config.toml
num_hidden_layers = 9
hidden_size = 512
num_attention_heads = 4
num_key_value_heads = 4
head_dim = 128
intermediate_size = 2048
vocab_size = 8192
hidden_act = "relu"
norm = "layernorm"
norm_place = "pre"
norm_eps = 1e-06
positions = "learned"
qk_norm = false
attn_scale = 0.0884
bias = "all"
tie_word_embeddings = true
parallel_block = false
init = "normal"
init_std_qkv = 0.0156
init_std_o = 0.0156
init_std_up = 0.0156
init_std_down = 0.0
optimizer = "adam_variant"
learning_rate = 0.000704
beta1 = 0.9
beta2 = 0.99
weight_decay = 0.51
lr_head = 0.0051
max_grad_norm = 0.5
warmup_steps = 310
schedule = "wsd"
decay_fraction = 0.302
decay_shape = "linear"
final_lr_fraction = 0.05
batch_tokens = 131072
max_seq_len = 2048
doc_mask = false
train_tokens = 760700000
max_steps = 5804
dataset = "wikipedia_en"
Each number is 500 + 40 x the weight over its row's rms, rounded and kept within 0 to 999. Layers, rows and columns count from 0. Numbers have three digits each. The size before them is the row's rms in percent of the matrix's.

# down: layer 4 MLP down (transposed), 2048x512, rms 0.0307, rows 468-514, columns 256-319
# up: layer 4 MLP up, 2048x512, rms 0.0336, rows 469-514, columns 256-319
down468 103:507426541481458491443559485526441534507499523413476440483516491520512468543582523516519457500487470512481446500504527443519533514438495532487472437586523458524545485516501524505455476461536448
up469 104:475435498522485450489441507472528472533537613475494473488565528513490491535503386446498612481458494481428556564463555538544438461484505507496443489503551539478550537511497548518422488443554496
down469 107:562507546510541520497436586509561495512522511500492458544596505496645522549486492502433534587483473452550467552495557506517471498534452470454580524473501515504461498509481444609469473519486562
up470 108:590430473553512528529568500447521450506502443492510525496501450535486476445502516535449455447535465511514576519509550538479420476504503476462514417521475515457556488511499509478435493476460527
down470 112:551462494479416490537473496495510493494473582464519449492505502520495439445554548489527501594518445580494489502471474499503457575512502531468459465518513562507522453550498530510565491503558504
up471 084:480455445514539502505500531466494513510530474527503516497464494551489523434518554483506519445504471554503558492550526478484485503462498475527484487569468505491481491514483553538521541537456444
down471 074:534531490486555453492473481518467445537511508512546609510515459491490507502482560487490525447546492502488504465567478480438410467514550505545537571486543538450519469511483543526510546528424439
up472 076:484414463449461435520540428528505492497472465474502498508429481472441465413512488515504494504566503526509589516499466545512499518451494508493499393517491458538409464523524460464413491476505546
down472 070:446520423523511513445432428437467485501440523509528528420461545471567529539505491466532524460520457543494461517502477494566496536568488491491549499461524550491473544479532462555560445504467506
up473 096:538542433443509497440486470538454489496470503496456528579504429529462460465483523532565462455490497477521552505507527502514490553516473502507438573610517490464525573467487480582503493440534476
down473 094:495573536464468559482480501428483504524546501556547474522509494508515527515515549489551425613533524484508493543543539555487550515477388558451519453537558528570469564500493509496481477448496559
up474 115:460518524526501432542460498454534530434531492406449476534505469530465511542538476523487586466460492527477499522502507444395546546504550468516489488500485571505553520500557471523486463441558450
down474 135:499558490483467545444540487510522475456512490521602548511492494519522468527479537503488431524508466563490531521461572455491462508559487525512532485464463497526519435493495577483559477498470468
up475 104:498504502503475492538462513520535539506551432430465458524532467483524467520512479498494514459522468458444531434468451438542506484508513529474440444513506471565540483492562494525474408486570490
down475 108:494470434482504479450496521529454559482557424478480516605508499447410503431463557473541518527520478474351528487466478449455478511507534572472479529528574556467552479466439455537497501506530491
up476 116:515473467590457528550441394492523547458454428499501464532458407555452570448487540518499577535460480534426550507452539452485482551548460482520487509545538514595531481497511522512433541483535539
down476 114:501494483491525510443512402484539421574463508438522505554522464448516498430459534525497591497499451515559417459466500474527525597524516473492460576510511445502538506506459531432472533519490498
up477 117:544492511542488486553451516510545505502489461447453502512511418471424496523497465487448489485524517475472494507462474452483420552512506519464532454485531503490481502511494567514473535501494545
down477 119:544506525550497489477484447531486529474480510495438472505515472455471488499529480480520551473443461503487560534472439549447402439438495566494449536539465536491528512477557533487522501544502448
up478 089:535543488524482513466535421499500487448521516478453488493549528588527502479549482512468461506361446534474485422507542539410549493450496458456486468477488588499459555418451539553490569503527406
down478 077:467433514475504480495451559449443478491459505497514503494491472424507509512469459459514542481626535485509505608455453502565439478504565535522517507484510435462499469529501501465469513567447539
up479 095:510463526508466533461531583533475467525542434483466512541547445567486563549525557479452487458528466494444479506503450483484514496514509518499542546539485576462425526438561514492484461501486548
down479 090:588496562468420504500506500499494501484541573461494538413490506439446414409498489486465567464492509499494447513541519505469489557480478504477472547507516492568537503495449495445460551473445542
up480 106:590484572500486496577502486522500563499470488388514469522524470467514554475529451530447478491504507458415472500505507495491473478524513579432512516510500555502493544486500528499487436509521531
down480 108:461457436545403501527494502532509525536473498556470485469488487443518480448539539459564545507491502543497490461517570458508465511482510520482529495475547459527625530539483484517485532607475436
up481 103:518564491441434473560485495559552423455464411395538521527508498456516509474577516478486444481519531497483425578551465552502514462499478501409478508599521528485454524490579548549478423485480514
down481 102:534505412443536536448470488504455562454434508472506454522420519549553530523464486519504521465518488551408529486493500501511535444421513453505521501522515473533537521501537420445414552517484465
up482 110:461498500505517502601445473539542505481461492455532469522457480495464517461555589520494497419462489493566507442481480489547471523509529533506523508472508539488474493532516534481487545474542474
down482 117:565550507439499446527481477440472505518479547515533471545538486463574481482478506459478463463496535460540518471438478443520542467476512544551502490551471645494447551464457460439523512483457516
up483 083:580454481455479537458567518456550495482475543514503487516547475494564476507556539532495454454405487533435486501461575465401553525496505492412517453528558501574471559432441479569494520470568490
down483 077:544566552485422476452487525534472521469469449405508492395536498465499480424521531518468531505503512513504514497518515510527529455524562494526420526506564492474495489572474478517496486595448485
up484 104:536576489515470551590448547513602475494514427476495502540453488545538508456581513497479501499506487418551460446571498495545507491524522561450485584578556500462478579531562506518456424522536486
down484 104:559517499525479548498518551514537500470530469538612484494572547456478467476493472492465493517515539583534458507435489412431499501504593512495477473412481525508508514475580465504614551552524566
up485 094:487452449424462482492541467462538517476445560527466488545450517568502587533532420474518495462510458414511517431499426485469504574517489558525462423590476554520538526457477557496410486501469511
down485 097:461484449556536494456468454458501530509531485424447504473490390545433525547519533484567452509513465467473433535534480507455531513537513502527502456500492498480499475488512498541465537549493460
up486 025:527478527519479489508520535482568464445500508489506510528455519481492459468562473505465482510464548523470565487506508561583442528514509517466432469541499470550503532493467563489446535487508481
down486 015:425555546505470488495517587498546546553502490520523503469560515504473509466472595441472498544455467471441516498474533516481474533550473474467508533479570489534512559488475475505491546522533386
up487 126:512475475501465483557500544524506434469478441510544459474535504505514457456589473535535474412470482512459487524455499471526448526536543515532443482531547495490455430435553545550438515519477545
down487 075:511476494477417479537572494476512485508495496515491456245496486475494445518515507503499490458430461502516501512491488488500514508482468480487305494516627531513516514473482500493480477585509533
up488 091:527525520583509439609495535473533500524491502590447443511535457511552520472467459520507468467500472537523534468438469577479512551487475518501529497489535538509474520493507490471472499429506571
down488 087:523498482513492531472488492561486558440469477489520473523556498534525569509481492472402521539472493496482409511462453513525495477426483530565530440512472564514524501552533481531493542517511496
up489 084:499531534507453438457514543481471474514435473441499522498503413510478489528492539506486507427530448491531506496556525506529483544515538570541478492523531556494489420442521513433509518506461544
down489 084:486550445560548449555619550487493491514578532555459494530527536492569473507514552474477474483535504554564526509531531473602551541490471589445496480562489493475510476509511514534511530486489437
up490 096:544519490470521480515489526516457523515450473488521494506518459521581492543512501484447462519486437469514579480492582546530507520488538510536474476505469505521459555485520502501485435514497408
down490 095:565509460488432534523471443549521523520479579514530533481510464505422459507502555501508583458548488495557496568475528501462426496565559516468513437431501508583546532490455429431464525497454560
up491 114:499508550516477480546589478489500478465500502481441433481484495516519484475519482514386493501434454425515470527511535495539521451496514461445450468560478538474461490522580561504526499524461449
down491 107:537525580524406467479569556489500451468483495539486495502515523501485571467515567501483494511576484503437529525511546545428451472440454502543520451557450523493501474520462527488514505471480451
up492 088:518460479540496519609555566513536520449547448496525451498442445559413508525501569568491481380490393461491472627484494473481459550487523512529508505511472602507496479506525497513461503472545552
down492 087:517526491529404547512474426543452569576519454512520481503485534512433518532518451506527507461551478460528451513469490511515502420502493580479483562479498530555553484592531526487489480490516430
up493 096:562540484410508508523470470453483501519440412573457526536433476485508408442496544525451501496521494518503546417473522472507541523515499521441497508543522502458524501488546523480521516506552516
down493 090:434464529529471519492454544531555514458503558508518457555538423490456570492499510524491463469571460483470506528515565488544490574520587535475563455468538534477462495523516458540480515482547475
up494 132:543461526597499410523527445490499441479522554483503514484506439466516428522495491564481493511460482475491505540511508439506443480511486502502437473508547534482509506552569491494479487483509470
down494 118:530508587532478505422531486455500537464592510458462509386523461542523559549481527514505497579485471522476427511504562561483474471482454510517471466474505491514505508550540461425589453494501457
up495 112:545477567472488440486526537493527502513513435503460497586562551572440452491495511495475454472521470449563516405490432411480456491550583489556430456521526505589509533526572478510496465499547498
down495 111:477468571528434468551456468520505505566480428431488490483491504460505544498505527447489501501542568556480501430488500453452543503441579546433451458523533508444538532526511533432462544458476440
up496 096:480429454613470515469506456473529567517583437518467508516511507462527488557525506477481520451521456494503534464490506460510474526539521505461491524499514490523483494525439508499385446471553495
down496 097:484447558509499499452423521482458499547469537480502512493471502488486557467454522528501589448473540495429486421511490453541535438407485495496580471471478444392520502556537546448528452517505496
up497 132:519509495505477424541421497564492441487438505409444417543514490470566475488523519474518424489536488501511531547516583560500477521601520518481399526590519507497453497506516504486458492458450474
down497 129:567549449470547490543511511475438487482468501503441479460464524507480459572503571516502539488530537518520583519492420452512494442469466506458530478527506466469498501444491477543477465548508452
up498 104:496530526553521482456498482481487456537462482542547498490564499550523453470547475581481548488478537360479557495540511529472493556540537508389509505538482510410507542499508500403560492496461455
down498 102:512452517491475497550555532510494455471481473472561537424460488442520476554471507497564528541510492425529540454471535460504434482474538510460483476476501441451434459498557555455522454451581501
up499 107:597516396435503462512494518490551395500497457498495469523462525463454426495508481548514470509431472544501476453420547457480495589507491544442509437495522513547530533445453462587432535462522496
down499 103:476470524512473555559555557471500500538475456482522491495486505529464546521505616466519509449518543489511480486519471503524515468497518567475593470536433536436486469546513489522474578501533523
up500 087:499479518501477547484420498433526461507476505459434504510562504485472535464505407530509527504442437526515447530480501574481545470486537515479516504588574493479514513458458536466520487459516519
down500 075:477505478521469508579557470531472491514463533554517532398417436463522515504465444409500457470514516530546465500527477501503469519478515517543481551494533529443488464522459497495490553557528446
up501 086:486465488504443535457443427513566436488431549495526528475474539425496479522502435541511548493521440448484507573471513550489494435545493437506462477475498542487499552521480493493493507508511541
down501 081:481479512566509545502489488505519503526511494445501610512472516522510543461564510459477521539498545516545483512473487505488582511490464490482517411453545477453443586494544576565478501527583439
up502 092:485533510492492499448528495542586483512500559480436580543561519483530535467626443450500474490460494494502571460464506498508491549552569490593493541514494478433424474516509510477501484447483475
down502 093:477587445584445548420491456520528511507415514543476502518534457508541455455521435457453521606499501489534516540474470533535466470442580518537458512494430539465450433503450527455545506513485517
up503 106:586460532443446484451502493472508458423545409474532459509454538487421512507525443506527506503416468513459520444503520525532509532499492516471482480490541480501450578526495485507471528438519446
down503 111:482550474516513470473484497454412540490512507480517468441453620479542487536450553533509522523514493468476526572530450564516499505471484474503473443553485477495526447516474542562471503465514512
up504 100:521476539476452448485530468453534516512604490451447488511444502486459485461499488563518436519420501522472467465444467493528442525497510516451514409497506543580578518456520532562476526489509492
down504 090:527494525471463520485541497538490509474551510511489528523450481534437502516480518524493444545526481499497521432459538551476463412542492508425483499496485511507469472504491505505563517486485503
up505 083:509443529504480504495428447484533558400513465428465517502410479472476468467502512465507455480486512503470483576511438510463443507522530570501498583553498522555507387543532488514483474443570547
down505 080:529457556500531480526553514473451494512496434493502584557456542469505477450537530454558394526369569531487523422535450493466506523491555600523510578495531436558533445505558487485488475496509509
up506 121:483482525532478490488504524423587488443504483441504458568482437484447501502520540470483478419488513517549482557518435442390493437543501538477542477578511464445499495526559523547511514491620534
down506 142:491436527465517463524548528486486427512498532518550493543496512469582474486519535486537474506558459495477565484530483503435483523615419557466505533581437489562414469499521438534559520414465436
up507 087:535517518489526401592488444493569518476503463538547541537467408481488532506502513460505498480491461515514518440555492513522506513481481463532498540530506564457482512535516554520433505470570517
down507 087:553506476507434518494496496485463488531545507470486449469506504504455459475542499523548456589495496472462436514515524520448528459510525478461473520431505480454550486457551532535502527529437493
up508 098:502467484518537464535520587454482512484438496549425482496499559505552509453538498512464481485532519486472505518459448490506444496515476498501492501507486527510425525510453515534467454490538513
down508 097:447500517522530506518524452485505549520484532584510508465505502531495451530452493464559478530560503503496519529541447494493550493464482604433538497420499543524524488514456480533495510556448459
up509 089:511513450518472449525513440503490507427492456472525471557519466460518433496485475475504478448534487565533530494493440506525470569485510518542504528519565513530458466501587452556523552449491560
down509 091:472573547517524497459546511506468442534462495461457503506488535516518516490557529557476474504451435472469489528539495455539529585486574564564482527479483505510577512495508557491421506521450522
up510 080:499465489501500451515515511524452513536570467479493510500453476520502524424528524469516485506498464504459582561477488479527438499479510499507432505497523539563524501475555523525514445484520512
down510 071:499529489476532522504451486545531448532483533490603531526566495522427483478545543488530467467569483432542527537488528505460508530525481486570553491461531540467520471529440509509457516458467502
up511 114:543495433429476521578412541451542497487491484570454477484435529486562511463583519483466482457541420472448493439503486518500476505493599542528492455529520471471421539523484558478438488491508521
down511 121:498566433434570508560507535532483500449502471514514488425439502470472493512511556439533543526542538507512472478505415505449543595490586543497523513495446581544473520459521557500544478429509540
up512 077:535476510431516475500586431446502496497472564484456434506469497412481489512529490480476456475470484489453591503446573528420538460512475445469425458525514450534493452495514479471505502471485547
down512 070:480570469545550554508476506543416572520446466465523501495447474493489422487549510488468481543495540519413487454466492477497501497570507553501576478528558443548562439504500441516540557461476475
up513 104:477445471434468490604507548473523522432507491525506419464435397419469514426471528527527438505524479520482581475490478522436490480568509498508475492545495495467564485494512521467499481474524465
down513 109:526539490510565488512552514533477505565530423511488532490401540504567451503510519542409536518504512521489546498515532538498499438486538485551511493446503443527464479506500465474593493513523529
up514 084:432528540510469485450511471468514528458450475545459489498521509503507498515506518469515486504520517486535570455538533489520518519481485504485433580521510516492461550518505490538507455519488483
down514 081:564487538491543542526407498464500424523576532485491478523496409461464484444485499540544497459487508521452519465522472548468514449470513470486490530509498549470528459468449499489511488477518469